From a checkpoint of a small transformer trained on Wikipedia: rotary positions.
Each number is 50 + 10 x the weight over its row's rms, rounded and kept within 0 to 99. Layers, rows and columns count from 0. The size before them is the row's rms in percent of the matrix's.

# q: layer 3 attention query, 256x256, rms 0.108, rows 0-26, columns 128-255
# k: layer 3 attention key, 256x256, rms 0.103, rows 0-26, columns 128-255
q0 108:45 48 63 56 56 42 48 56 37 44 62 42 54 60 58 49 61 61 26 51 64 48 49 52 48 44 57 33 65 43 51 51 42 71 59 43 32 57 39 47 21 59 50 34 64 64 43 50 62 56 34 52 57 64 46 35 42 50 66 55 52 59 52 49 48 54 50 31 34 47 67 38 28 29 45 47 48 54 35 55 38 42 39 51 54 70 55 46 52 53 25 74 36 37 44 58 50 42 59 62 45 33 38 60 46 29 51 39 61 50 41 56 56 49 56 54 55 48 50 38 48 57 58 45 37 61 58 48
k0 086:43 63 60 44 29 45 48 45 64 43 40 32 44 52 57 40 45 33 55 66 46 63 49 70 62 55 46 45 34 35 58 54 56 48 39 54 66 32 46 49 54 55 52 36 40 54 72 64 54 60 55 44 53 30 45 43 42 45 44 52 51 47 45 79 38 51 64 45 56 52 62 41 58 49 56 46 48 26 44 68 51 41 28 55 47 53 48 45 38 68 59 50 58 49 49 49 39 45 46 64 43 65 43 51 55 53 41 48 35 33 46 53 43 49 60 36 59 66 57 56 46 54 59 51 46 60 54 64
q1 096:59 64 14 41 62 58 65 45 44 48 51 55 43 49 66 54 57 53 61 57 61 46 55 44 51 58 40 64 47 42 49 64 62 48 31 41 62 46 65 53 56 62 50 48 35 48 39 43 39 44 46 53 54 44 47 70 43 65 38 39 48 53 57 35 54 50 37 70 45 47 58 59 44 58 33 51 38 57 60 39 40 34 58 55 58 44 54 51 46 40 48 42 62 54 64 46 47 57 50 37 53 65 61 61 64 57 48 41 32 67 67 58 56 58 57 75 46 45 49 49 39 37 46 55 57 45 58 48
k1 097:57 50 58 45 72 37 55 44 60 63 54 50 56 43 44 65 32 55 62 55 50 55 36 36 59 40 45 72 52 39 50 50 63 40 45 51 38 45 42 49 56 63 52 45 57 54 56 66 38 52 47 56 47 52 58 64 66 61 25 71 46 52 41 54 50 45 52 36 45 40 38 39 56 48 43 46 32 57 39 64 45 65 42 49 49 57 40 45 58 45 53 52 46 57 58 57 59 47 47 60 55 55 42 63 59 54 38 37 48 32 57 56 51 45 33 54 58 48 43 61 69 53 53 46 49 53 43 59
q2 115:41 42 55 45 50 32 38 52 29 24 63 34 48 64 60 39 46 53 34 50 51 48 50 44 56 30 47 51 59 41 50 58 28 55 70 62 27 58 37 41 52 49 39 39 47 52 29 71 43 56 51 44 61 43 47 31 69 58 57 55 59 53 45 51 61 53 55 36 38 55 48 42 37 44 47 64 44 39 27 57 45 39 49 42 45 64 45 40 49 35 47 63 45 37 64 57 38 47 45 56 46 48 45 45 39 44 41 46 43 40 38 40 64 46 61 51 59 61 50 55 61 39 53 23 45 49 39 55
k2 095:36 76 63 46 64 65 45 38 44 57 49 80 51 36 45 34 66 52 57 30 47 53 41 40 43 41 54 40 66 52 57 42 41 53 48 42 47 50 37 38 49 32 56 56 43 49 39 51 61 51 54 54 36 70 59 57 33 49 44 69 48 43 45 61 23 48 42 41 50 54 44 62 52 21 62 44 52 51 39 62 47 65 52 57 41 53 50 54 60 54 60 47 61 61 32 34 51 45 50 41 45 57 57 47 53 60 65 45 57 48 54 42 44 46 46 46 21 66 56 44 41 58 52 61 48 41 39 41
q3 114:56 39 49 40 42 48 59 45 59 47 48 46 52 51 65 29 30 36 49 57 34 61 66 51 61 32 53 64 36 52 39 54 35 47 55 53 61 41 53 56 59 46 56 55 40 68 46 62 42 41 57 37 36 42 52 49 58 35 44 55 60 28 58 64 47 58 67 50 45 45 32 45 33 58 62 52 41 45 50 53 50 50 42 51 55 45 42 40 53 41 53 53 51 50 56 19 34 50 53 45 58 59 40 44 41 49 40 54 19 32 45 43 48 65 59 38 56 70 76 62 57 53 41 37 56 42 31 55
k3 091:44 43 50 30 64 49 57 64 35 52 55 52 38 61 30 42 38 66 62 30 55 53 53 39 44 62 53 50 72 50 68 48 50 47 53 42 44 50 55 41 40 62 47 54 39 50 49 55 41 40 46 66 44 47 56 58 64 52 42 68 45 55 48 58 52 48 35 37 48 57 50 58 64 59 52 45 35 65 46 45 44 68 47 51 34 59 42 63 41 30 53 61 60 63 64 51 57 48 42 66 43 47 60 61 64 36 56 46 63 53 54 38 60 59 37 52 57 35 53 54 66 51 50 49 44 49 55 58
q4 099:54 55 51 47 42 42 52 40 48 68 50 29 45 76 40 81 41 50 70 62 40 48 44 52 59 44 44 42 60 59 45 64 60 62 43 64 57 71 58 64 51 40 50 68 34 60 39 56 48 64 33 54 55 40 62 40 51 39 49 52 63 54 50 46 54 56 65 37 47 61 57 54 52 43 53 57 38 53 62 39 55 52 42 51 55 65 50 53 55 43 50 49 38 61 45 49 53 58 46 23 68 42 58 52 41 45 44 40 59 45 53 45 47 38 10 43 61 57 45 69 44 38 60 65 37 52 44 57
k4 106:66 61 65 40 56 43 45 53 31 53 52 61 58 60 50 56 37 60 53 43 22 45 54 54 42 56 53 49 51 42 71 54 48 47 74 39 41 64 33 62 47 62 32 59 55 61 40 65 60 44 69 61 40 39 40 64 40 53 37 62 45 31 42 58 52 57 37 52 60 41 51 57 70 57 41 36 61 66 30 64 67 52 39 39 35 50 53 42 52 53 47 53 60 36 54 69 38 56 61 51 46 38 48 61 49 48 55 50 55 55 39 50 60 58 52 47 41 46 55 36 60 61 30 37 55 29 33 48
q5 101:60 53 42 54 51 53 38 53 46 56 30 43 53 53 71 48 55 53 64 51 49 65 55 56 69 49 53 36 47 50 55 44 59 45 32 50 45 33 50 47 57 62 48 48 58 42 48 40 48 51 50 64 32 54 61 57 60 55 52 35 32 60 61 41 70 62 58 58 40 55 31 57 44 58 47 66 47 54 47 33 47 31 86 56 51 48 33 55 46 47 55 54 57 37 39 51 67 38 57 24 59 61 55 45 54 53 70 52 52 69 57 48 44 53 59 59 53 42 56 55 45 58 51 54 42 54 45 55
k5 107:65 29 44 37 33 63 63 32 53 62 55 35 60 34 46 42 52 67 65 57 64 52 47 46 47 46 33 60 45 34 30 47 56 53 45 45 51 52 62 58 65 70 47 50 59 39 59 60 49 42 51 35 39 40 60 44 49 53 32 44 45 33 63 49 41 58 32 46 76 48 41 39 47 62 41 35 39 74 56 58 30 48 43 51 52 56 52 51 45 52 50 50 68 44 56 45 49 45 59 70 62 39 39 62 50 25 39 43 47 45 57 47 51 45 47 63 52 58 50 44 57 44 59 53 60 60 53 57
q6 111:48 59 35 68 51 68 41 65 53 45 42 49 36 64 48 66 51 57 33 50 41 46 42 48 51 43 58 60 64 60 41 39 36 51 45 23 57 58 45 55 53 50 65 36 47 56 38 57 37 33 49 47 52 54 55 56 57 65 58 73 47 81 65 56 56 56 60 67 39 51 40 46 48 44 43 52 49 55 35 57 50 40 41 45 55 47 39 39 34 49 36 48 41 67 44 80 54 31 61 57 56 39 51 56 39 35 44 44 34 42 31 55 56 41 52 36 48 74 47 38 56 56 53 55 30 56 39 43
k6 099:47 56 44 48 45 51 62 49 38 32 58 55 59 56 38 28 59 54 44 50 38 47 43 50 48 63 52 72 53 36 39 38 38 77 49 50 41 38 57 68 52 36 54 43 60 53 60 64 48 55 37 43 42 66 48 48 57 55 50 54 58 42 36 50 53 31 46 43 40 65 46 41 59 51 53 38 76 61 41 58 46 29 52 51 44 69 60 54 34 43 57 38 34 40 66 29 49 57 51 54 47 42 66 57 51 50 47 59 41 51 66 60 47 56 66 42 60 48 57 51 46 41 47 50 59 28 63 50
q7 105:34 36 45 56 39 69 32 51 44 52 61 40 56 32 45 50 49 52 55 52 64 51 56 65 62 47 48 57 56 65 52 39 51 71 38 45 46 55 95 57 48 21 40 45 44 44 39 55 37 65 59 55 58 46 48 52 50 62 60 51 53 51 47 48 53 52 63 48 47 59 46 36 41 43 41 61 49 35 40 56 37 37 45 44 37 61 33 50 46 66 57 44 44 51 42 51 40 47 40 61 49 51 42 61 54 52 45 43 58 51 47 47 40 52 42 35 52 50 71 57 44 52 45 33 51 60 44 54
k7 096:51 49 56 51 43 66 43 48 64 51 53 53 36 51 60 23 48 59 37 39 63 43 52 51 56 51 43 44 62 32 25 41 44 53 46 48 39 43 59 56 51 62 73 34 39 52 52 37 47 46 58 49 55 39 28 40 43 64 67 65 57 62 56 49 47 52 41 56 63 48 30 42 48 48 34 56 52 29 39 47 55 57 52 35 51 37 34 50 44 66 48 64 57 60 48 57 60 44 55 60 35 55 24 41 59 36 64 45 22 43 43 43 60 52 69 53 36 60 45 29 41 69 44 34 45 52 59 57
q8 095:35 60 51 45 69 42 53 41 55 50 48 48 55 40 54 46 47 40 49 42 49 60 46 43 52 37 62 55 40 32 45 45 59 40 54 43 46 44 53 47 46 57 61 51 53 36 45 51 35 49 53 36 47 61 58 55 41 40 36 64 37 82 50 44 39 48 51 55 42 44 50 58 40 45 55 49 42 47 31 50 34 49 45 72 60 54 57 40 45 48 33 64 46 38 58 45 55 36 50 58 62 57 47 57 39 57 55 48 69 45 43 59 43 73 34 51 40 48 45 45 46 67 63 55 43 69 53 47
k8 112:52 48 44 70 55 41 55 43 54 34 58 51 51 70 65 31 60 26 38 69 49 54 43 47 29 41 44 41 46 43 49 36 40 55 38 41 46 64 52 53 49 29 42 50 52 50 56 55 54 51 48 57 49 53 43 50 44 63 65 31 38 56 62 69 55 61 40 45 53 53 67 59 53 51 55 35 54 51 55 57 51 39 59 55 40 46 49 68 39 47 51 41 40 62 31 57 47 35 56 39 48 57 65 33 44 47 43 38 63 47 40 61 46 31 61 39 66 63 66 34 49 42 74 42 60 31 62 48
q9 091:48 49 41 49 40 54 56 54 47 61 44 67 41 60 50 56 60 45 46 59 64 69 39 47 44 42 54 39 57 53 71 50 73 39 47 51 46 33 50 49 49 54 57 47 56 48 43 37 58 41 48 35 59 47 47 68 47 34 45 65 50 47 54 34 25 43 46 46 56 55 52 58 35 63 40 46 60 47 68 47 48 49 65 60 60 60 44 51 60 62 55 47 52 44 55 29 58 53 57 48 55 47 38 65 52 47 49 55 69 68 59 51 51 46 44 57 21 64 47 50 39 50 40 49 71 53 65 44
k9 107:45 59 44 30 62 53 44 54 47 47 43 54 64 53 50 49 69 55 52 40 33 62 49 53 46 52 53 58 52 71 52 43 32 43 47 56 50 51 84 34 49 72 65 55 53 47 36 56 51 59 53 58 53 50 59 47 64 64 35 42 45 53 58 46 65 54 35 40 63 60 65 55 56 28 43 36 41 61 37 58 50 37 39 51 49 61 60 60 56 35 58 62 64 51 54 53 66 67 56 39 48 64 62 38 39 41 56 58 59 40 53 57 51 54 52 54 58 57 34 59 48 55 57 53 47 59 58 51
q10 106:49 35 46 43 56 36 65 77 60 46 44 58 43 55 59 66 42 47 41 55 55 57 60 51 43 49 60 47 28 51 64 38 52 44 63 57 52 42 50 76 49 63 41 46 36 50 41 48 64 44 56 49 38 52 61 62 35 47 45 41 32 35 63 45 65 50 65 64 57 25 44 60 49 51 37 54 39 56 45 46 52 59 54 55 47 38 70 44 54 45 48 39 39 58 58 41 41 55 58 26 43 45 38 55 46 59 42 68 60 56 47 56 46 49 51 41 55 35 73 48 44 58 33 59 50 43 65 49
k10 102:29 34 28 58 55 51 56 68 32 59 36 45 29 56 27 45 40 48 60 57 42 57 49 35 52 52 53 43 59 51 55 38 45 33 48 54 51 53 49 43 29 62 34 49 34 38 55 45 43 40 58 50 47 41 60 67 66 38 84 54 51 37 43 41 64 66 42 35 53 40 41 59 53 68 41 43 58 40 46 61 59 49 51 66 54 45 36 50 45 73 47 56 49 48 51 54 48 41 53 54 70 50 49 51 41 72 49 39 57 51 61 50 57 51 51 47 42 38 62 63 67 46 52 36 42 46 61 51
q11 095:49 55 65 51 52 59 47 39 50 51 51 70 41 70 52 66 67 67 58 47 55 55 41 37 60 56 58 51 31 46 39 61 54 25 52 48 53 42 36 58 67 60 56 47 58 38 53 69 53 48 52 48 44 46 64 40 61 37 56 43 44 48 52 50 60 55 48 56 37 54 61 42 53 54 47 64 40 35 43 33 56 53 60 53 63 58 37 39 60 34 53 61 42 40 60 50 65 43 40 63 58 50 63 32 51 50 24 54 33 51 63 33 51 40 69 65 65 55 17 45 41 48 33 63 36 39 44 53
k11 098:56 47 47 37 41 55 48 68 38 36 40 34 53 49 61 61 37 50 47 55 51 54 48 51 45 49 51 43 56 47 58 47 29 39 51 67 51 71 49 34 55 51 40 57 40 66 56 39 37 51 67 52 63 45 58 47 42 62 54 58 50 38 58 43 62 49 50 50 52 49 51 50 57 41 53 55 45 42 44 39 60 54 74 39 47 48 38 27 67 58 40 56 67 44 51 56 59 53 54 39 34 50 21 68 48 47 51 62 59 57 52 51 50 37 38 51 28 56 68 43 55 63 51 34 53 59 54 63
q12 095:44 69 51 32 46 60 45 23 51 55 59 43 52 48 37 47 51 49 44 46 50 46 39 72 52 50 44 58 24 37 33 67 47 47 72 56 38 57 47 44 42 26 54 53 68 41 46 57 42 37 37 43 47 45 51 41 75 52 61 45 43 51 57 29 45 57 46 39 54 50 40 33 28 57 42 50 57 38 64 59 48 51 48 53 55 50 42 45 58 58 68 48 63 46 40 51 37 50 38 54 44 47 46 47 52 57 43 62 44 35 56 49 50 68 60 40 55 53 58 52 29 48 55 49 49 71 66 83
k12 114:49 33 58 59 54 45 35 42 71 45 47 53 37 72 60 33 50 41 43 50 52 49 38 53 49 46 39 51 66 64 55 62 58 52 39 62 53 50 52 59 51 49 52 35 60 46 55 48 52 35 72 60 51 53 46 58 43 33 44 55 44 62 46 64 48 62 53 50 64 73 52 55 42 62 48 46 44 63 65 43 42 53 32 49 56 38 49 53 38 32 52 46 52 60 38 42 51 45 45 50 25 44 69 41 59 56 52 45 47 47 49 41 43 42 53 39 55 49 55 60 51 46 58 56 33 54 31 35
q13 110:42 41 59 52 43 56 59 57 68 49 67 41 49 45 51 41 42 49 44 53 43 59 60 61 47 44 57 47 41 48 46 42 47 74 39 52 47 42 66 47 48 44 64 52 50 43 41 49 35 63 49 56 58 48 52 60 58 41 53 49 52 50 53 61 50 31 41 49 61 46 56 25 62 46 55 50 51 40 48 53 43 51 45 49 52 56 47 42 48 50 31 73 43 59 59 72 65 44 54 43 51 46 52 72 57 67 36 43 45 58 50 29 56 43 41 49 69 64 52 42 61 64 56 55 53 52 59 57
k13 100:62 53 59 61 60 56 59 35 54 53 53 57 37 53 39 40 57 42 53 61 56 27 48 34 74 76 49 55 45 39 42 54 44 59 47 39 43 43 48 73 48 48 64 58 52 53 34 52 55 55 53 45 69 56 41 44 60 53 38 41 52 68 44 57 34 54 38 38 28 55 58 34 43 48 44 46 52 44 49 56 51 53 30 40 42 46 61 37 46 47 58 31 61 45 39 61 57 59 48 49 41 52 39 66 50 55 36 59 43 54 63 56 44 54 52 59 63 62 49 35 40 57 63 53 50 51 27 58
q14 107:40 36 42 60 39 34 55 56 63 61 43 48 56 63 66 48 45 59 45 41 25 54 55 52 41 28 54 37 28 55 38 54 61 30 49 49 42 51 41 57 43 55 47 53 36 38 45 51 68 56 43 37 44 35 64 48 58 49 63 60 58 39 67 42 55 39 49 51 29 41 36 42 53 69 51 46 54 56 53 40 53 54 56 50 61 39 67 28 48 52 59 50 50 46 50 49 61 33 66 46 54 46 67 56 52 45 40 47 54 62 32 50 61 54 41 52 53 47 70 54 50 48 51 69 61 55 57 51
k14 101:63 58 45 68 67 44 40 46 53 39 47 63 60 51 21 46 50 39 45 45 50 47 53 63 52 66 51 50 61 57 42 47 34 56 56 34 38 52 51 56 63 69 55 47 57 48 40 53 53 40 56 55 47 67 48 50 45 53 66 48 57 59 64 56 60 60 49 53 43 33 41 43 62 59 57 57 40 70 31 46 47 76 52 50 44 38 56 51 43 40 46 36 46 39 41 61 52 43 52 47 35 49 54 36 44 45 48 58 60 42 74 45 57 36 48 67 44 48 47 61 69 37 63 56 28 45 54 57
q15 110:45 62 61 44 70 63 56 52 46 56 32 43 49 48 51 70 43 61 46 44 44 54 51 48 55 54 31 43 63 44 64 62 58 31 48 42 59 57 58 49 67 49 44 41 54 54 46 45 64 33 43 58 47 50 55 31 44 47 44 44 47 34 58 50 49 40 49 50 71 51 40 56 52 28 49 53 41 60 46 49 59 47 42 32 52 33 45 55 55 53 55 41 42 46 28 45 48 46 35 50 54 48 41 58 59 32 61 42 57 50 52 53 69 32 68 60 51 33 53 65 45 34 51 30 31 27 65 36
k15 102:48 53 40 53 45 54 30 48 53 49 56 51 65 51 42 61 45 52 52 47 47 50 47 40 42 39 42 51 74 72 49 57 62 49 32 30 52 57 54 50 42 53 24 54 43 51 34 52 45 49 51 21 36 45 53 56 64 55 42 60 59 45 37 38 66 36 56 45 47 34 37 53 51 47 48 51 45 87 54 46 48 59 76 52 55 50 54 36 49 42 47 64 66 69 70 55 51 64 55 32 46 48 48 65 48 60 54 51 81 48 56 60 54 31 47 53 36 52 43 42 55 41 59 50 45 67 37 48
q16 094:42 51 51 51 67 42 54 52 41 34 58 44 46 38 63 30 72 55 53 15 47 60 44 50 39 46 63 44 49 47 62 63 53 55 51 52 57 57 42 51 59 50 53 48 47 48 50 59 58 56 45 43 40 65 56 44 53 50 40 33 46 30 75 54 33 47 50 38 24 59 48 54 46 34 56 52 45 49 42 59 56 52 50 51 58 38 46 48 51 69 40 44 38 67 47 53 43 51 35 55 47 52 48 41 37 55 65 51 58 44 55 51 44 63 59 26 61 60 43 44 32 57 66 25 50 52 39 58
k16 103:28 62 43 44 27 36 48 46 70 36 39 52 42 42 43 55 46 48 40 42 49 49 61 79 50 56 43 46 38 42 38 51 65 54 58 48 50 61 59 53 47 34 59 49 70 52 63 33 45 61 55 61 66 45 48 61 38 47 48 56 50 49 43 50 39 36 45 43 58 46 48 47 41 51 50 55 49 68 47 38 41 62 51 52 39 66 37 46 58 55 57 58 52 45 34 52 45 45 44 60 63 36 50 60 57 52 67 65 50 65 42 71 50 43 58 51 56 47 51 55 56 63 53 47 48 64 37 40
q17 114:60 51 35 52 48 42 63 45 51 61 54 32 54 56 47 62 54 44 47 63 50 66 60 51 60 50 38 58 64 60 50 52 64 45 61 54 43 40 60 49 48 48 64 61 58 53 40 62 57 60 53 59 42 58 53 66 49 61 43 45 47 61 56 54 57 51 51 60 52 50 38 59 49 55 42 56 55 74 53 44 55 64 62 56 60 22 73 46 44 31 68 39 46 66 57 43 45 48 60 45 54 61 52 33 46 47 41 46 52 50 55 70 51 42 47 27 58 34 61 50 33 52 60 39 64 52 66 58
k17 097:32 41 42 59 53 52 39 31 48 53 34 41 64 58 49 62 44 32 37 49 75 52 53 59 44 43 45 53 32 36 46 49 39 52 59 61 46 43 43 22 44 57 45 43 57 52 39 41 51 38 46 44 45 44 30 43 50 51 59 56 63 62 42 48 50 39 54 53 55 38 64 45 57 57 43 51 62 45 67 55 44 36 60 38 52 25 47 56 52 50 43 48 62 65 52 53 48 55 65 60 40 53 45 56 51 24 61 68 41 58 53 56 41 42 49 74 38 59 60 63 72 42 56 50 64 59 51 72
q18 097:52 51 43 44 31 55 61 43 56 62 54 53 49 42 47 57 53 48 49 53 36 41 43 51 55 60 68 30 47 35 63 39 51 37 57 32 30 63 50 45 48 40 36 53 48 44 54 49 35 69 37 56 62 44 46 46 55 49 42 50 38 46 40 53 48 30 50 67 50 45 71 48 47 57 43 28 63 46 49 54 44 30 50 49 57 52 53 69 49 57 31 57 49 50 59 59 46 45 43 41 53 35 50 64 42 48 32 34 43 39 40 56 52 63 41 54 56 58 63 41 38 53 41 57 40 38 69 51
k18 102:58 40 44 37 36 64 52 67 43 59 41 50 33 62 39 54 53 50 51 51 68 70 40 53 41 47 49 49 48 43 36 47 45 49 60 50 45 51 60 40 54 41 52 37 49 42 61 48 66 39 47 56 49 54 34 25 61 63 47 40 63 32 69 46 50 34 52 52 54 54 41 36 53 35 52 60 43 63 56 61 55 34 74 44 54 52 52 48 61 44 56 45 48 49 59 59 54 66 59 40 58 59 49 59 47 61 48 53 41 52 65 57 59 50 53 56 30 55 55 48 48 53 52 48 40 68 59 41
q19 119:54 54 27 51 43 40 36 63 46 45 43 53 59 71 66 54 39 44 46 57 56 61 51 51 42 49 51 56 33 36 39 58 64 53 55 68 33 45 30 55 72 51 63 67 46 41 49 55 48 59 53 57 50 37 37 64 61 52 53 67 52 45 56 44 52 50 61 37 55 41 40 53 54 37 52 36 47 50 46 50 41 56 53 59 68 41 78 58 56 47 45 53 53 49 64 48 43 56 57 30 32 52 31 59 42 48 49 58 42 44 62 37 39 61 37 65 40 43 60 52 68 54 54 61 61 56 48 68
k19 094:56 60 54 34 46 49 59 59 49 65 35 46 41 61 43 54 51 57 66 35 44 64 59 66 66 29 51 34 41 54 38 53 48 70 73 45 61 54 47 62 47 52 47 61 42 62 70 51 56 71 42 55 43 42 35 47 34 32 56 45 63 58 50 29 47 53 66 50 52 47 52 56 51 54 41 48 47 46 52 46 53 34 48 57 37 40 46 38 37 61 54 43 56 69 60 46 48 26 42 60 48 67 59 40 54 44 55 40 33 45 41 58 64 35 48 52 36 53 57 44 56 49 41 54 64 48 38 49
q20 094:55 70 47 41 64 36 51 27 50 54 49 47 47 44 52 45 57 64 49 33 42 31 54 42 41 46 49 45 61 56 40 58 51 47 27 51 55 51 54 65 44 41 61 38 43 47 60 45 56 47 48 59 69 61 43 43 59 29 46 47 41 48 52 56 38 44 36 43 43 26 50 58 50 51 62 72 57 61 42 49 57 67 34 61 57 41 50 45 50 61 42 44 43 41 45 57 51 45 38 24 53 43 60 66 55 52 59 53 70 55 46 46 42 45 54 54 35 59 30 42 38 48 48 52 33 47 38 47
k20 099:39 47 42 39 61 37 39 61 51 56 47 56 44 57 65 54 37 70 38 60 59 43 38 44 50 49 61 58 45 66 55 43 51 58 45 43 58 72 60 52 34 44 37 61 55 51 42 39 51 60 41 51 50 63 47 51 58 60 49 42 51 44 38 46 62 43 49 32 39 48 46 58 60 40 50 43 52 57 59 61 56 41 45 29 41 51 50 47 34 46 52 53 53 55 50 48 25 67 37 35 52 60 41 31 46 59 55 52 64 48 64 70 30 56 50 43 49 35 54 35 54 58 49 50 64 39 55 41
q21 109:50 51 70 51 54 58 50 45 66 61 61 55 41 55 54 46 61 57 54 44 61 57 59 44 55 47 51 50 53 57 55 34 34 50 51 50 46 39 38 53 34 42 62 55 42 59 52 41 45 47 44 40 54 58 49 45 69 50 55 50 66 68 56 55 49 35 37 36 61 59 40 39 42 57 64 45 56 57 55 44 50 55 39 42 51 65 43 58 59 56 36 53 43 47 44 75 59 45 55 53 62 75 57 40 39 48 45 46 60 32 45 43 46 32 48 58 64 67 44 59 25 45 54 55 43 55 41 56
k21 092:53 49 52 55 42 41 58 48 70 51 54 64 41 62 31 52 49 72 48 61 42 53 49 34 38 60 48 45 40 60 58 68 34 30 48 49 58 56 50 48 55 47 46 50 53 48 47 56 43 55 51 63 50 33 43 64 65 51 47 27 59 48 57 48 60 60 31 46 42 57 54 48 57 56 44 56 42 53 31 58 58 61 45 59 42 50 48 52 43 49 41 59 52 56 58 68 37 44 52 47 59 70 48 54 50 47 45 61 55 50 60 44 45 57 41 54 51 47 43 69 46 51 50 42 41 58 64 66
q22 100:44 34 58 43 60 28 51 55 50 46 29 45 60 48 53 44 48 37 45 59 47 63 40 49 47 43 53 70 45 33 58 32 44 57 51 46 44 48 54 50 44 56 48 42 47 63 39 65 36 59 50 38 49 60 47 48 47 65 56 59 67 59 63 49 65 48 36 63 40 55 46 56 52 46 59 29 42 65 68 33 36 33 50 47 63 73 50 65 52 50 35 64 48 46 53 51 51 53 50 48 51 79 49 61 56 63 51 35 44 56 55 48 43 66 56 49 49 45 73 42 51 45 48 39 38 76 60 50
k22 102:56 44 55 45 47 67 54 63 59 56 61 37 51 62 68 41 52 46 43 35 65 43 65 54 62 32 46 58 45 50 47 51 50 52 56 51 67 34 55 25 50 51 55 53 61 54 30 52 51 62 35 47 56 39 54 48 51 30 40 54 39 50 63 74 46 38 34 49 63 54 53 53 39 39 40 52 42 48 66 50 63 71 48 36 60 61 42 57 62 66 57 64 46 48 45 42 56 62 45 73 56 63 58 58 43 52 51 49 41 30 42 47 72 55 51 48 72 50 62 71 59 56 56 41 48 50 42 57
q23 099:55 54 35 53 38 59 48 37 46 65 31 36 58 59 55 57 39 57 54 74 60 49 56 67 50 55 55 58 41 31 36 62 62 70 50 70 39 66 58 60 30 47 40 66 51 43 41 46 53 53 63 43 40 53 47 72 45 56 69 41 47 34 45 48 60 48 38 44 42 63 58 56 49 49 44 52 49 55 54 88 51 43 42 58 44 51 74 54 43 44 47 57 58 43 54 66 57 43 37 37 40 42 50 57 47 23 45 60 46 59 52 41 33 72 33 49 38 46 63 40 40 46 51 41 45 45 41 48
k23 100:49 45 63 42 45 63 51 57 47 52 43 42 48 35 53 53 46 47 49 61 60 53 55 40 60 33 63 44 60 60 60 56 44 27 41 43 68 53 47 48 57 56 60 32 53 58 42 52 46 51 57 51 34 58 52 47 45 50 44 48 62 35 55 43 56 51 46 64 52 39 56 55 56 56 54 62 61 48 62 46 45 58 61 53 36 36 41 46 55 56 54 42 53 40 47 40 37 58 43 34 54 42 37 49 52 29 50 60 44 34 69 42 46 52 56 53 46 41 57 43 50 53 50 41 55 48 32 47
q24 098:53 51 47 54 52 66 64 45 47 52 50 53 29 56 41 52 68 56 72 60 44 43 48 46 45 44 39 48 44 60 47 36 64 44 41 46 44 57 38 67 46 54 31 53 42 48 66 53 53 56 47 43 48 44 53 39 62 46 30 49 46 59 50 44 45 43 52 63 42 65 43 37 46 55 40 59 57 57 38 36 41 58 60 63 60 57 42 55 33 24 34 52 75 33 54 40 41 49 59 48 53 71 34 34 35 33 44 47 58 49 55 46 53 50 55 49 58 49 65 37 48 28 46 54 54 51 75 59
k24 097:40 39 49 80 49 49 52 66 63 46 51 42 48 57 57 55 32 56 33 50 37 49 49 48 49 44 51 37 58 55 51 59 65 56 42 52 41 40 33 22 45 43 46 53 64 48 54 55 42 48 62 53 55 40 52 44 52 56 54 50 48 58 56 61 42 40 36 39 56 54 58 78 43 42 46 62 44 60 58 45 46 49 30 47 70 54 60 59 20 66 54 67 37 53 44 61 64 59 57 43 44 58 54 66 42 56 59 42 42 53 41 64 55 41 49 47 50 38 47 74 63 52 55 47 44 49 46 41
q25 100:52 58 73 42 50 41 59 52 54 52 42 43 41 32 33 29 33 51 55 41 32 46 60 50 48 64 61 48 68 41 61 50 40 37 47 62 55 45 40 47 49 46 45 39 45 37 56 61 45 54 51 45 44 60 67 37 55 48 41 61 45 52 53 77 41 62 60 52 52 61 54 47 47 46 54 51 49 49 34 51 38 37 55 56 40 52 51 44 45 40 44 54 45 56 52 45 54 43 36 53 61 56 48 44 52 52 48 52 46 40 28 34 42 53 56 45 65 43 44 66 56 49 52 46 55 50 37 34
k25 097:42 57 48 63 52 29 54 33 63 54 57 50 38 60 53 66 62 34 59 40 58 34 47 42 55 67 35 65 42 46 60 67 55 39 42 50 39 60 41 71 60 47 66 71 55 39 60 60 68 39 39 50 47 55 37 66 44 44 43 38 38 64 60 44 48 39 57 52 29 56 50 39 41 55 58 53 56 42 57 49 26 51 58 35 50 50 62 38 43 31 50 38 31 62 62 40 55 22 65 44 38 48 54 56 55 44 49 48 41 45 49 51 54 40 33 60 41 40 49 44 51 43 59 56 43 32 46 53
q26 100:58 44 58 46 45 66 44 50 39 43 42 57 41 41 64 53 38 61 61 46 35 67 55 46 42 50 42 43 44 44 36 44 28 54 51 47 44 50 41 64 61 28 30 49 65 66 49 40 42 49 46 58 60 55 49 39 49 41 28 61 47 56 50 45 54 49 79 47 56 56 50 32 55 50 64 50 43 40 50 50 50 52 57 40 43 51 41 43 65 49 56 50 54 45 31 49 73 41 44 40 32 42 40 51 52 54 43 50 61 53 53 40 72 52 67 55 46 48 57 47 49 28 41 29 53 51 62 36
k26 100:70 58 45 56 59 37 53 50 61 37 70 58 42 56 30 50 47 51 44 66 39 44 53 44 64 64 51 39 55 44 45 57 57 60 61 38 55 43 63 60 59 61 49 31 62 40 50 32 46 46 37 66 40 38 56 61 48 52 35 62 45 49 34 48 58 56 47 31 54 39 49 50 61 55 38 51 46 41 41 50 30 43 35 40 50 54 36 52 35 40 56 59 48 62 47 58 35 36 39 42 57 54 50 53 53 57 36 51 58 33 63 53 64 29 45 34 54 29 65 53 51 43 53 32 51 56 61 47